config.yaml
head_dim: 64
d_mlp: 1536
vocab_size: 15736
norm_place: "post"
bias: "all"
tie_embeddings: true
init: "normal"
init_std_up: 0.022
init_std_down: 0.0047
weight_decay: 0.052
warmup_steps: 200
schedule: "wsd"
Each number is 500 + 25 x the weight over its row's rms, rounded and kept within 0 to 999. Layers, rows and columns count from 0. Numbers have three digits each. The size before them is the row's rms in percent of the matrix's.

# up: layer 6 MLP up, 1536x384, rms 0.0677, rows 22-121, columns 128-191
# down: layer 6 MLP down (transposed), 1536x384, rms 0.0331, rows 22-121, columns 128-191
up22 109:478523483521529498499482503489487496496526487495487474488501479515462481510519538478510528487479526472533487521495517491557481446492551484500496488526498496543517515535475488486498496506496482
down22 104:498516527495504499478497494458493496468471508496523509468500476528480499525450501528498499495508465491518522489499496508476492441485522526520520508522504537443501480502489500474478519547468493
up23 101:500458537499540477500489491450511494536512523500493499488470510437497507479469513506505481529532485509548518512528495513467509459484467478517461530485494525473458550529543496539512470475463514
down23 097:478477470521514487526469538534498500482530493517488503479526487506532481483509484544481497490462485504502484508449496520534465506481479464547535503484514489439488470498486504522531482499510471
up24 100:525551517502455526485515459492464435548513451522486532555519484506484476505495468467519452539499471490470505513518485530524491481489520491515502442502510466483485457545429513497521468506465557
down24 106:485493537485479506508496517478515495488500500519523505493498482472470525480540532532502489530541523531568516477529454448459506493518555493526492463491478559492495503519511511536447518481524515
up25 100:517464487522489495510439518519509544500485487513512441499498500483512553492493496510488541485487488516557486447468503447513504524518489544456512504495467450534513527471499522518473502512476506
down25 084:512494507464552516512499487512540501513502489491522495536476469502505510523467470497500483509491520465503523549566483516550455542487498514477449490508557526510554533473505473494506487521471491
up26 101:504522503501524529491522468505521499477580483518509484476484529507523512518532525486530491478453513502505502584488493515474460532529479488474529500453527536504499531497552515527468513506517471
down26 101:465508530521497479495464537500485499481503469524514506555493458502516481508536499494496471501519509518501540499499516506513522469515482474478505502497550493465478530492489469451465512506473462
up27 106:491485484526555483556507527478516534495499503531515479485461495525456514483533512493468526513462523510498507480487499502487516511510519474503521476483483514470435544485482500499488507519493528
down27 102:491491455448450475516537540513524475514482531528492509479520496478511487475494523495488514524447525505449462483458528452510528491501496454489500518499549507504508523484502516502492477472496518
up28 096:459518517514520525480499515505479521455539464541501489479517498525496495519526499505485498446458512556479565523482470498524472486523531511499482489508507481519534510502490494489452468476464485
down28 097:499530497514504520511502453505480501526515494495479532495542534494547469476506552514460514475517526493502509522497522461496504498476475503490490497484541518451472473487469527453484527468487513
up29 098:505496470525455511497504469482528485482524522514504536489475504553513497472516489500509494468472504474512472479499503513492477519515499558497501497487531500484556504515494489523489507495460499
down29 121:464472526507521478501490486517484516511515532506522489521547479450467509531512518522533521532506493488506505489502517510510506484474518513479469498525530498537451475469516541489512545475515513
up30 101:438519470503517547471491498490532492518500538505511485496475529491501526529524534518478518435535439470505503487572552489516528482563517506512513481406493459461503519474506519512479542502570458
down30 105:514498546474507508545446492476533533525530459463505490511510530494490475479483509583518496544527502502531501483507543479521543510400474450486509493447504555497515496450468512486516492516518502
up31 094:507498459473483497514519452535485433514532480506516470471483536507522461516464488520517510530494501504516501519504515471490497489550497516544553479533473483506506501496551491475491441501518530
down31 098:488520521490471478521491529511445526462513515512535501486496484449513508482491500501484531460535476497530537483494497537486473488502506514522509494517498544519552519478529520478481486533517495
up32 090:520537513494510495479494498470556511513536483490503478518511472455508472528476492557466485541466499524559511454494520510485514511513476446523475511487501462509480455527503499498504523458512506
down32 094:507497459516490502480527435469504526510502475479500518490550510501506522505482479487494491494486482504522515508521517513509500545503506525541491519480582529506535501547504484497535487501507493
up33 089:482507477452499483520530517503499496450509488514518404481438503476524474474508461486487477454458503512470485519514479504515472495500508511500505502457542503516515501487491484543486510566482506
down33 073:474494495501479487531508481517500545506487512542530528500469509505526459494562504479539487473500431517530499524565508478464506500504527496482520470518497512476508482478534487473477506515489519
up34 103:479490524445539473499536500508563497467483499542488484527479490482513532489479496501482498524512508478493515532488504515498494491511523510484525474529548527542510485478500451484473509494533504
down34 096:502516506460495505485526539458486508481505496490508530497493492511518518504487413531513520481516513494540497511452514518540528493505499493490490490473517517464497455466487479480494455483491494
up35 099:550492491520486510498493545535563536475492498498503532500530500527522503456498484523521523517483485463483512474530493501483516438553536523492498468455450518504506504499453542453499506517476496
down35 097:504513483432502510502484479482526507510511472449527493499533487515504524459462495524490487452465508514501532508482495518496488538482475469493515493471501513532496474457507499496507468482458504
up36 094:534504511479510526515513469513512485496545465498477522512523508505432463496518552501532448472558461487505450481478421502521485511517518491506525496517560519449476492514518478492502493529519495
down36 099:526560506490450522460497524485502509480502511478524520458438502507473532468485467533503477484478528493525512506449497521504527515526495447482544485514504497486442535511520486524509507523498490
up37 092:508539486494496456495516495517493476468483494542521493494525528483485521489506521517479501512529508511532514533520520488492476468514464533517465493496578502528492507541486474528528518466498469
down37 101:501521521505475514464552513479523508531528471523488513503477519484458498520514511485485518491463516500471526479501469520522497496535540513493462532472460506516525451479520519506504506514520460
up38 107:526503478476499505485485539518499500500498478482489505504502521498505563502467502451437488504460497508497503492485535452522517480483495486482462491532495533479473457482466478501517516489537511
down38 105:514511498493460494508487483498538493537458481513497518506431507489486479501508409488440508494545465508494483510523482537461490489517473487505520502525466494474529506522503512482516463506501509
up39 097:495477495507520482470492516493546566510517481495493530500452473486499490502492529480524525453518445578548481481459519501494499566525493468474471514550482487477531459506469473502475489507480425
down39 120:517484568478482519543514535479495508540482437470514519516473479495477526470519485450507498493480477540528472521525525508473509530501512504480505526570550504522488484469492468493478537489519487
up40 101:504547476496521509517488509502509532480513510499504532471519539472484517518479478489503538506464521513516488541505505483508488494508514497500510445491471505546460451524533498546492489493498530
down40 098:474479501470541491511527424538505505479514465490511525499452487482536497477461509485470521493529477454463460503495489517508508544533499499508514493477434510512524514467526487494507501494524451
up41 100:481481488509472510451488506502503502497563511488499504514520490480508512505482501479489500514503516457486484482488520475498489457525490497477490481481522470477537498539542488457493494522452480
down41 098:491516500512534481454513482437483528473455502511470480548520455486500545515527486517463530509535503459500501501497523451526487532486542488483501522543487495479459493542523514490548510506531455
up42 102:514518541507466502466499508520517514498506479525488488460498489493489475549495481497524487512502446493478495528514466496511557516532473490529526480505504468523549514513506442519476526514454455
down42 095:487493507448516516454542493503462508510510501495490484523513539516531473522470524490506516501517505491473485486460457503460485468448537478480526490488527468483547503549489507475469502497459450
up43 091:534477471497536498549482521520466468529479498484476541457508521487512524488454486535493523519462515542536500471441481517532493445478523480498496489499477465470594493522489497503501553506459484
down43 093:479505495506490517523525498470479562491486489487513517521531518519543542483513487516476497448493519475484511481473475508546549505504484497507488470472509527506528545481519465525524498483516532
up44 099:568482483521454489503517469484484457527463512485466485525491497503549466527523457520476507529486483506485511450505459544529470454513507513465523512545516479533495487472475516483515487473503512
down44 097:504499489534497505501492523520509542476468427479466478493511522518524490540488467491516503495513498509462546476520526467498467499473472508484531523479485488483505497520483475521445526501542553
up45 102:528514486478530503512516564506497505504500542474441497516489463515496508492543484510470519531528486494521515444513537479482510518490517486509484501520543527493538513522481507492509442515518508
down45 094:476481511524467506560461518496466536472492507487461539512504495542488481471527479511539457453539482527496497500459474492526482472482503487505499529505472505487533511521547487513497521511496512
up46 102:541545524538490489534511508493518508481486473500513479522493513482494487518494548503474484524460504478425504532514493590494494478507471500474481475520531437474475516491530504465515506503505494
down46 096:493471529476490475507400471493523506507492483480503493516484466481516495517516480501496538473520513471523482528483464486543546510511510507494467551508499517522498511495470513502497503534488510
up47 103:513466493500481517538518522512497541466482525482541532468472529458480485485429525518531487516522481478504517441476479497546448519524484487454516507485521476458502499505479512505516524543457533
down47 094:503495495543468512503483486533474469510467501501539550515505506483463482479484539523511513492512495495494515488505503510467531518519541522493508526490499472495505486525515502491520500506525516
up48 098:480485479530504479483485532465475537496493494491485491558520522559529458508516536527494498485555511495497504500521499511508513498467474478512561505496504488530486504499509486491508487482510504
down48 100:521475502533491520509514516473515476504451515472481468528486540524486493483507514485523515506537504482496485492528504465487505466509455518496510477515512492479489501555512499472527438503516495
up49 099:517485500529519555493508507524469520527481498497504514468521483483486522503502502466457522459455495497465522496465464510487517489522557474510449477534526495504501534496540479462502525495521471
down49 098:507493462547477517492549508483492527526483497562502497502455515469528517492531497504493512504470500490546492461506482494473536563491501482501485466499512479540460434507488515470504532487531510
up50 101:526503517509521508479499489485508542466485483483510522476534484531528519451474506527507463532463525497463452490516508513477590512515502494484490503492504515511510508508501504453457495500489496
down50 107:504489501531485472488448561450537442561507487533515476532506490499495475527524530501520486504525509491527515487524526525492479537519503451509510469475499489518463482446515466471545475514538527
up51 101:537512503466548508522496519501508529508497468516484484507461468483479510508503477515523496518443486509516544448467477518513488509518457511560489522507473515478460520502496541540535485512498482
down51 097:470513514536529493521512491532552476501460525498477482494448527462530504462516464494500506504520501524494521492499500511524467500515491522499508506496517497546495490495453517509504534502516488
up52 101:526481519529461481481540480510509497503499480534499528491511488490497513511450490520515545524542485495474498504455521493517481472513500520507463494511508476540430472490522517507493492499547492
down52 113:531516516501497511497484484496522506482479541539479485503471493487501495474564511496482526490518490483484498488537460491434503535467520467484497496490503491463493506471502532517461489472475565
up53 100:529500527476518479440525463490521530491529519528498479480531443525514457529502499481480510494485505490482503490502492480517484515524541544491484541481449474484461503500523493480539518541484504
down53 092:466503511490546508483512517478511473517482492522531509559529491526501491482474462537480524504524499484485542537494484526540527447521491505509532507475515521537509514459513509512521500419529466
up54 090:464520512508517468484529493518512520556487480466515500474495490481457507552540461501468464467523504499512509497494515542526479492466488502497488468513511491490529516486513493555538483451519529
down54 095:496487509532478453523510517549527453496481533535482487481498454478499490534512476517501485503512531499446455523503482508497488510549473449500494474543507488498498490494508505463471451477475492
up55 110:523522571552520538498530493462525456541522497541503499481471475487516505447478503479474503481561468492505467510479543503485496505517509552571453492487488522491512528485522518483542487501522487
down55 108:509527501511493515466474506499505491509518457475481507493468485543512486506493483525502512514507455511464500497544463488534509465516521496485503533457511486530520484476512535482465471520515491
up56 093:522524466475515526527511462482486464502535505551517500473491465526525509498480486503448483523530491517534491499506485507466446512530468499519495473487538489489517479534503476490548493514504563
down56 106:475490520523517506479478517512456498543572468513490499488506504497507447492487574466451488489523531491463503532474499504535491497500519477529503509509515478472476519486476469494504492508481529
up57 099:511485467468513499543473499501529525445557486503510520499494488527501507508487507514503494455493514513522531530530511466509487540447520500473493428510449499441508498491480522503515517504537537
down57 082:479488457516473503516563505543502494544501504473494476503492513527542493466499421513512487530549496487498508500523539529530515502529481512515467512547468531523559431498486489485491543478495520
up58 097:500471484506523511510516500471484513528522503482522476489473487499564538504486521510498508498447523503468513537485469546492491493474542497493518506480503466511472521550495473502480491508512473
down58 093:490512483489493509554510493494525479473509549450516441512498457487533510501533488490475508495541509487499548522486505511510449514518501495520498497494481529530479494485502456472541480499563545
up59 097:495515473513514515543505512540530535562485506488456492472439526497552488476524517489531464516439468506493508488504509474475523475502474546530517506486508511516464533470511500484498520485535497
down59 103:440470503504480491530470486523506440520494513543547512497520484473483513494502485448458515461560489542509500514521508513522514487496504519496468507517476512505513490497522500535488491528480492
up60 103:504509508519521500484489456496490496489469496501523482494535483511518508474476572516482464514562521451510481488517509507485499490518538499491497490494489502496467527495466493499469510512481464
down60 106:508529510515526507532502534488526436514502477509469530479462495470465499526498537511485498490503511535536502518479494463475461448511478504495529527452543486504594483542556491497486479482515494
up61 105:507508531572510504517426530458508480493520512533502488570509492477485484485547464491502487443559493508494533480520462506515498499527468525515522497518528464503513489502534484480495505534537532
down61 104:528501460541480481523485523540512521495486489476482533480487484507524488476444523511500481452501475535489500532477534517479497453510507507518531500499436521498433538493486520481484548481519480
up62 093:527513501547494532556502512493469496509530499532551517468526509505492539486475543497497489492476513516485491505531473532500557520499498525495532533456468500474507500474529489505540484498517520
down62 095:531494506534506514493531494497473504517504487513535501491488490490508485448508480474520515519513514466492505488494487485486532475508485487489507522500545508480498540556505484510489488512469533
up63 103:495522505492514504501489468495482498536460515532539532504496509483539513477499518507472510536549496477495506454486501537502518526501544475517499488511507518519439452469491484513509490522459470
down63 100:482517506523460486537496507557535497507502476510524512481510490530489466500486507482468470500546495520534511508498477496497467515506484550522539494545508542477522507467481509479506496509457511
up64 098:511506519535465511553487528552521491457519531515509519503539529526447463492463476505489513485524475489510479443466513503496497480505479507483536477487507503488546475509433482462450511485516530
down64 103:445488542474500519527492535500483467528481509445515492473521486532534491462494526502485499494516506503487510509532503518536480476512520471494472475500515489471477498458510496469558478453456477
up65 097:502504491490514498487507505498475494507517516505468456473540450505525516508471449493522483516433487526455503474528519526525497457498472521530447485508561502552468482501511519456525487487493498
down65 101:464500529480481483531465504519478544491497513520496490487508484491508539502482552475513515518476514505584503510502507469505483486525490472532509491478497473467465485485499469486487484471498534
up66 107:483512494519518452504539506484512497513500479523512507487512510494513549478541603472514507535446466486532535489506498511517508517545501479454454479485517500461550519505521529498524512520503472
down66 099:476514498494480483494461495505484496511510514510495472515479460453498509497531491488486527554451528509499477468510486472516514495525476477483494493492490522551530527464472492509512490483538491
up67 101:515546486507511496549475495482508500533513484484504488522525492549526512492424512536494514499474505491553532509506514505507468494484496490553518449532555544532471493460483480524495476470521440
down67 113:475510492533492493477471458483554475498513518520486503492495487430513478540439491481492502464516477486538513485465501477517497521493551530524515533536499520537464494529524481500477468482506482
up68 104:550519501511523515455479493462524505504448519497523499490488518496521524520468499483459476520481511490523478470502512480473490493526526489479484481483502525560461525531514506502530477527567498
down68 096:546487511515454501503475524489490491477504500471508479516490493519510502503441496492455525534483526510429489522494498494514519546496496516479458474466498509481485484482481498519537503487484500
up69 093:479512529553520500476481494508503502477517536523512484533515499551508500458513483503475488542491472467485457511466547516502493476497499514531458506527507488489437497522482472490491467514520519
down69 097:506526537472470499530505537517504524482495506496482483507503542509487475506475492496498476494491488510466533499501514488494493495506533498524470481505480501515500495495513493459484478517498513
up70 100:524490460474502506539485502466548528526489504507493467457507486506503472493497488470506515482487470504538502457545455448557448480518507504503540495499494507474577528501469547479529486510491519
down70 107:500471453493460508491498512541489454524475516488458496519473505498477498493488547464532513470527520484490553467493481514519450502495480524503509513515506491473469477474499500511539483482488563
up71 101:531494534492531527480465468495517512467502482506463499450497510507467473501487479527476551479544487477518500464477512517513502459494483498518540504473482504537523501490520492495519490498501462
down71 097:515515482529490467558491470535443452516496494479516510531486489472497503492504436509473522468463522483477509531454522494514513515500486462464475514503465500510509479461464502458517528492476509
up72 103:507457506496538476506539531499485506492525540495522478508506517463458501464488532473465521522557489523480539510496474481529498503503489529504536512526473496484546502548496514529531476483500435
down72 087:512471533492483551451515486510503480500499507496551482517534464505534538488520499502492468491515492524529488491513472500518525460494486470482479492515505529503510521479546546463488509513502489
up73 097:461474495526431477514490439465540562497516552494533489497463531576508496440506476469524490530466536496519515521532455512486484466518472539523502494505486529497521474520454466478536471511533447
down73 104:505490471574499473486490490498498510454514517477495481468493515505520503482475452499511457427495532499551516531505481501495517500475526498493478474464506530515466519527486455505486487533516511
up74 104:512468535484533479477470529509527487507500465506516478501470501513501509505482532525475507506463465498521523477489479475532497479490524474535451491493448507515514470515492489477445481507495516
down74 105:499497520521467500490509517520468459479464515479493502518536496470478495474511508536497466509491496509503496501502489508527500538483501537538492550532515508524542511492488480478470487511524515
up75 105:515489507501492494518450525502448495517524499510528480527490507449511494489501518523470519470498468517507499477449466506567543511502508481508480524476511491484438518526484487498516498486545487
down75 101:492533495503430509509459520520488484510561508531490509491562480546487522477551519572491538484478487475497450558520484513530477498515494523485494510553516477522473487494497456472507533522510492
up76 103:464503492452519433520473545498489495483491501538497494462488485503488510496466490465552493493513507465465471490544497501530528472486516496492464491462518548539505460479504474511537487516481485
down76 104:467502521505453488525498482507537505477464488515506504482480502507523453496574543514511526460521481481460471505536510528462501500558508504540476519471462532472473536484505487451522518461471566
up77 091:496514488437463473465493497491492484477553512507500488535497522492478456491493543501508526520475499522465503490495522488521473513495477497494547486498491507514484491489495530489487498546536468
down77 101:494543492506460481529527504488476497500462488503511485507513496457493510504518456533478518527479485471495478507546479500551515516534502478519482482502508512471494505523509540512537513527493530
up78 102:562493511512469475525498540538499510503505476517506473517491466548482529509523550540515511473585488451491520481510519511481477553507466515503528490517505496499487508528502471458538485523447500
down78 105:505524495507504486528507481516474476473519486453524505504499523488540553484489506496500464516520488539464509496465469501503485554478498487532482495496504506492526500548534487540510527494452485
up79 094:465493462497545516503485518544493526497501547520511508506478446491546547482556511502496505495525515498501481495536529519468511548459489476516507482470480517524482515518515505495505487502529477
down79 093:547514476469463536519458490503493481554529496504472526499525498508529498505500486518500525517521501467498493487486541530455491560482489486486481510497510494446536505420490520494503528465455514
up80 100:534483490517523483488521472531451459473504484532545496463513455477518504467497494562522533502450452493530454531494518530499491520489494494514488490522477523535479554504488495481491506517501487
down80 095:515496448504450473482499461508502494467509497512482507495474510470479509509494521524500530415511507497485508516489475520476476524538484505475500499464526475485535515532521520526456519518454570
up81 098:484528541567525542523509520535474493512478490485491517517458508523511487528502479544452498506478495517502472548532520515460519505498487459536464484534488504488484555523493517531487501463490498
down81 100:505476500447505544442527496533443505503501439498505480519507539450510481497493487508475508483468532466502496539461502497495532537497543484511505501540488443492484502541546504482490518546477480
up82 094:458503502496520513476501497527522510542493536517525533555554545539521483477491497493483511508461514470526504498494471473461530513476507545503480492515509526483479519496478511521488515478497516
down82 093:549478507497486538500499532461506497483522534477518494547493555507480520461504526486515498472529524505521545468481549503471533537480503475488532495456486474504485532520510512464500513528505518
up83 099:483478544540496524505526501522506522482488514516530501506536459518511482489495528489475494520523547514501508518530493503498527488465453492482527471525522512515499493478471543524470488486522501
down83 101:475416486500486477485477528521449491477510526497478455547515508514552495519497478494489503471489493526525482502489507493508510501507530511460512456471473505466506523493498505444445511500481467
up84 099:476508471461523489478499482497525506500497494522500521492504487543517497481441531482485477434493520513457503485517487484509517484461520497481500512517513488534499547531513507489485496508532489
down84 103:504543545464455489470500522508509495484469495479516523527513482503480509548480513494506506510551537483518462513496483487522531549507491512507516479513438520480463500535456517492485456503484508
up85 101:487498496534547559510462457460470526494513484501490524499521524517485496534545503532526487527515478507491457484524475478501542503507504499497505515454487473489486526485452497487426521527477549
down85 091:491490508501474480521454459522474528435498511520500506451466467521473487487492454477472465491515520499507513536490517485549514518502453492492493532457457532494493521541524502507514517478524487
up86 101:495514487570471465460522468497539525517505500487518487554495459524485507479471531527494465459543431481494490483487479534511486524521518487515540492491493486489471469519471511484524506503483473
down86 093:486488461502469464449501515522477491502492498459497513511519500528485493475504509526498490506512516520488482512504455493476512496510524487484513516465503575518460504511445480519515524478488486
up87 094:584509502492535521511504484500468510504495471529480472481522499540517487455510514500471479530515466483492497466461515489503491418504495558534476506503466514498547507506445494494520528488506555
down87 101:545491541517501458505514464535472502511496476512496465462511481457502457480511509502488516537526478490500487480515502485504487460507489510527508512508502503516505490469484537546467532499484529
up88 095:465498524443552479535495488521494464515488490459484511472513555509542554463547500532496485500491526494522528522486499477487474469545529487484485469515486496482517517524513478497507506484473491
down88 091:562490520475478466502496512513473544508473494497524476483515468547518429510528517541482480552504509495559507530495512498532508459530473512513486461507513498543499523504499471517502438494525538
up89 095:491474508525487488545429505490525497503481492519542510514494455493475479548526524487471525475494498481526538554471482491482469480517490533498532483489515507568560523448506516498495519495531460
down89 080:501489519455488489478493499465529551537525524445540494515480508490502516521507507498526464482509464466536467502509478459510527500489457506524531482531535491521442540481491495536446497508515510
up90 096:454531533499495496519517485540542483487481488500499490471479485490478498515555509473486465500491481494526476495530522498519469503502495496525496481507528505511526479483498481516500529509503476
down90 092:507497461489473510491510486488484527506507507544533497556476470491530500470505420469466508494503501494542535508494497428511454496532488476512473498496468519492459471473499465480517472498499485
up91 097:509503505464492518477518533512496521523500485547482499530451517526488523508485520469544534490497461470530501501472521485512497483486559524468500507539460509474507474514495503493539505496479524
down91 098:518533487490435490445518547532490516456498478497493485506522494492473470431506505501486478479476505498446488521485486515498512522458541535525526495531515482493530507492504502538545503520448481
up92 102:492476475505495475452492527535482466516505490487525447514503486512515538461524485457505520503490499487447486469507508450475515487521493536469504484491476529532503544517498476489506489524522494
down92 104:493465508494502526496512509487472499504490514529538516553555501488493510500511484522524493500543482498495475492475502488514530506475477493439459472555542548503495524470499479506450493472518477
up93 094:482455471503532468524494545511481513485500480517470479489492520519475518518517481494502504483485497500549500463480546463528455510521491485523485501502479532506491530507489507511507528537482487
down93 093:503481473527495474507499455562545495465453502520502469489465503528468463508486477503517511478536491458451506505507502466492509532502512508510481505513510528540503483507501532497498533506495475
up94 105:509507492521522484486507509484464475498475509520492487456547473481539484509528537492465490530494504538472475514510500503501473463450499508523515544477476488540493474511498481491495495523518501
down94 108:506488512479495465431531517470508477535501491483505490510508513530501494506512485499524534480502529504484502487532534450539474504506473521490479513516471479510496471522553511502515480519520483
up95 102:556528506513539459480544480466510477499492525498512505508503438516516512486501550488486504535457516533519509535523506550483511458493498480493427502493487513485530465486501488485521535492488500
down95 108:479518489539460504520523524529485464566512470507546504468488470503468513491499537518530490529503543511524489542485545532517500475538503512538462476489480456511510501471520505497501546483488457
up96 086:522484457524464477503475500540473494470495445485453515475505513467485519495530496513482517450487456501504492508568517498498536476520460501454482474513510461477449500521510479503479479480512494
down96 100:526443468469550484522438515507449484516491498464460508517517485537513506469467522527479502496465483541512491473463509501505506493534488502534506546487529521527473465543507483510520485506486432
up97 099:538462519545486527539522516527514495531506483528500497480507552499500506499476528545465493447515483489499497509503508472466538513528504505516519465501495501496468536465499530547492515471532457
down97 107:536497455499507522548496555537497521483474452475530503514451481546499535439496459462504541516487516529474466521536515493520496520520496456521499509505518526484478496494484479491497485516486480
up98 100:507520502494496494521521506518511447494470500536535504457484485550475479495508455503507485482455491528516505537480503503529472473480512502483500489525522561485543533539531489523486450472503432
down98 104:480498539549528498525507480484511513472508490461489476576507490520499549538490526492490480468502491491471498476492530524503556505449481509512469473475487500530425499481481479481539523539490477
up99 110:545538475492563526541504499453511533539497480498525528482523460493518483465496520506498496494538474481490483490495504522535499452496471505502488480548497437506516515531520502517520506481521543
down99 106:514578483523531509505515530526521478531521507498471483520507503515493492519468462461528565527471487480514517448481477533499507487512486480505514500529504518466452492509483466539538548480468505
up100 094:537525480527542496501505562484478483437475492479493539449493498523496515519478497472497493507468493520515488508502500509506460438501448494509502460497495477518501522564512489458484548471517494
down100 094:497494484522502491482513538491481527458482513512504492485526470490492487473546514490506509506480497488483509513530487499499476502537523475449482502539527504467482497507560521508485520471530539
up101 109:514497480503498483476530486507519497504520524544513469480484541469512519470489497493482482476546496465499503433532533534495456498539481489498526517488451450459497523503528464475507474483492507
down101 107:481499483508522507531502513487516481478502510537477518551454491491532494477503559520491513491513483513478518463522491547482513510511494547515514515479566510466494499489489522530497482497530518
up102 100:506484493522506474525527535482547509491533453542476431533492458483479531527449444487521485556500503482522546460486470468538453498562505528507509516457477513487465530484476502492495479477518498
down102 083:483485505486484483440544527504522571513496477513490489545477489511515487530519469466515515514481464515491520492470464477483529481526547446503538481450515449494500475469519494485482503486509477
up103 098:519504497479444504498472510529500477539503509528484486517489523511475539471519452484454476524486480477515471555523514502521475464458496506514528461521509506544495483437489497489500486489495499
down103 096:557470498513504509515507489500507496488521474489468535512477499479449494478491465474434474495474493466561488489514448473497494465452492486542508482515513482508495526473506479520485566522498508
up104 105:533504490469509491477492498498497466514457466465501502502517492506518516498526483499517500489499467516513487487518513477505509507512493526511558506508551485496506520507469539461501460522492517
down104 104:542451499501526505493495506514501467480521520510477463497504515467505495503500502532497503554538507495484508473533537516513511482529458495490517511484512498509503519481493551495475496508445496
up105 109:503523488500524552500526502488454532474501468503505515536465482523480526508535513449470488532475540475518470441438452552483486438522508512503489494503527536493506443502471504478539468479525459
down105 106:541529485510496590472511514489472512479507492484521537505503521485467498494527467494510472466517522511488502482498475594491519507501484461497492473532512529494482495510498499479545490464516491
up106 101:449481508503531474429562465510501490518452528490515507527534479501515511481493527487544515526510470468479516499464494472542552530506517516515510465486488513474479473520495527505543478486506509
down106 101:510443495487472476528494472504508495519478489534529500531548537495463531521537489472484476531530542451548481525510500518495540513521516478457465530522482509488506483501534523477496551443504485
up107 097:502533566556451521507541514493555531542502472533462486499491519504479531458471494518489495489487488508488523550521517548510465467484482490498484522500482477476462522528521484506506525553455511
down107 091:504501491530518508545485514499446504491495465514469481473492474487481517500498483496477510470454491460477513494500514477524499522508506480521526516520474497539486496486497514499482508444478505
up108 105:482519496503492531460485463517500482512507516535474500526554512501520489469504468490531502498507485524482550526490534533475512483525512492455497463465489533506476521543498490495504450467485445
down108 113:489521454512514482498468511468500465502522538491506511475482498475517415545483503476578493506512505480438524453499499557509512471549525487471505501506510543474459454503468512492478525470511460
up109 106:472492481483551474466529487506475481516508502489466526496485528531487554487494488477496534506505486513533548535471507535415461532518492453506525451504521527508514498481540522516522483515488508
down109 097:470528495452474464488498496493486517485478489504494542496507510481479485504519448472518457534506509496519486521506484508474480490508510473502511509471459477484514482476506547521510538507459486
up110 109:518483520511520545516491454444487492530510526471525500476496529528472500539510480489573490543506502509532473499513495482488533501474516499556518527469478529508565483556492498494491484493464464
down110 111:512501531510520528505507474545474457482526515535503496534501529527465495494512493496520486503478444552498483518492515513512511475542504486480484487485511497492500467510529477477510470478479509
up111 101:487486558484499534522471509510477459483538464530502517473542506481513502527491484534513514509536490511470502454533506555484494530563476474498470502495527500500495459481522467463456473482526432
down111 095:525493466504551492480479491512466505517504507556474518480504551503511486535509512471468495509521485518501442531454467485469535481490480528527501499468525492515531525521481485488501523532494520
up112 093:496507507472506518440491451530508483535507452486489507494522509451543532508504484498521538502497489543462457457505474543517510515530488479469513479490547535481517516490505476456481473531514545
down112 099:505486492472482514498468524535475529516534499479458480475472486445511477530469534461506496531435473563551504492497514499483507505470501493511522461527530497536513543516508515486514483508507487
up113 095:483500495485520526512469531511528489507537499517495471516498484493505462534518497514540501471478436505499506495504495543505510508492474509530452490458497510533447504483527476492496495534509484
down113 091:523474512565507510512498492511532519511535506517496510486506452497467478518494496487467542505557533498533517502503495500480474500458495537511486502470471538476531483490551496513465495522489500
up114 092:463474476537521515498455546539511476477499472498536539479510519487508471475502519464527508527488447522469507540494530542447489484533532485494448507533484509488499529510480530497467471462485486
down114 100:514504503460468508505506517504508498494495475441509481549484522510444521510513503498521525530519504569523486526478512512477522509530484494507525507466524512504519493514548458557513462537522507
up115 098:515473485490489453504497502489500458457470493507482457467463521452535501496490454486507517526514501501484503502474514521531520511470479520493474465518540522499519491510472525502496499511526496
down115 094:497496500488507480557508460496499481514506536547501466500537525501484504496514481472556510508510457471515458500481489484477522488501464508503458496473469498505518478468487475489498538478541529
up116 089:534482481509550495492502487496511502472519526519508491495498548528477530493488521515523490529517494497512540511449438517529481508471492437508535514514437523474479488516513506478460458504527492
down116 095:506512485494475472479539539509477544426523508519514480537462490496487481485499518498500492507482504489513440534494479525541479508540530471516497471486529498497458477441498505447518491463499522
up117 105:482515480486471497508522468487515485510520488546464491519514502521495508525481498511467518537492547535510494505512488503527507497449505530526473508450493479497531497542457452508518472472499481
down117 090:539462522498521549461517466497474542543563450522534461490524468491542500525509493517476509479503503544493510508495507515465491504486505509536533476485488473493521517526520487502503473494510446
up118 103:507477508493501553480492512515535513493466492488474497553493504496505537466483545528486515491505465518511509466510508468515526480503512508523527506462539561526473506484478489504492517483490501
down118 092:493464461483514507469490514524478450525474483497490488523479517497479474485487506439541503504521469490499527495510515469522484502509510494487550500493527548498491452505517439477503528492496516
up119 105:491487469514490484519529518463510571507469529480499508492504457539517523492539510498516511505508512516554525487497507465461503487525508477528489489504499565497434473533500518469472527471449472
down119 097:506509504455498564522534515503507555512509506493474491486533510497551535470461519535519506487472472475473510454466557473501527507547491492513524522462525539554507527503487566462486498512557492
up120 108:475500522439520548512509475492536479546492439507486514475503479504510503477472473480495465478492516493534494454498492522486489496491462560515511499489488520510541545512551520527516466512526508
down120 106:476500517471517516495497514504528450501488483508446485493523518488501484500501522498550484506534500529500468480474510544480524503492528516548481491508465491451493544482477533482486482492545500
up121 096:490522507504512466488506467506492528487496479556523507486467482512488493509476463519527532523508539479466503469495514514496511504542491477520496489518503561463509477444486485521529505513520490
down121 110:547516519451453490515488534521469482471498519500431496482525462495469507520494508514476528530519494531532532488481484536523495507461547481492483516511512488450508470493544511501484469511493524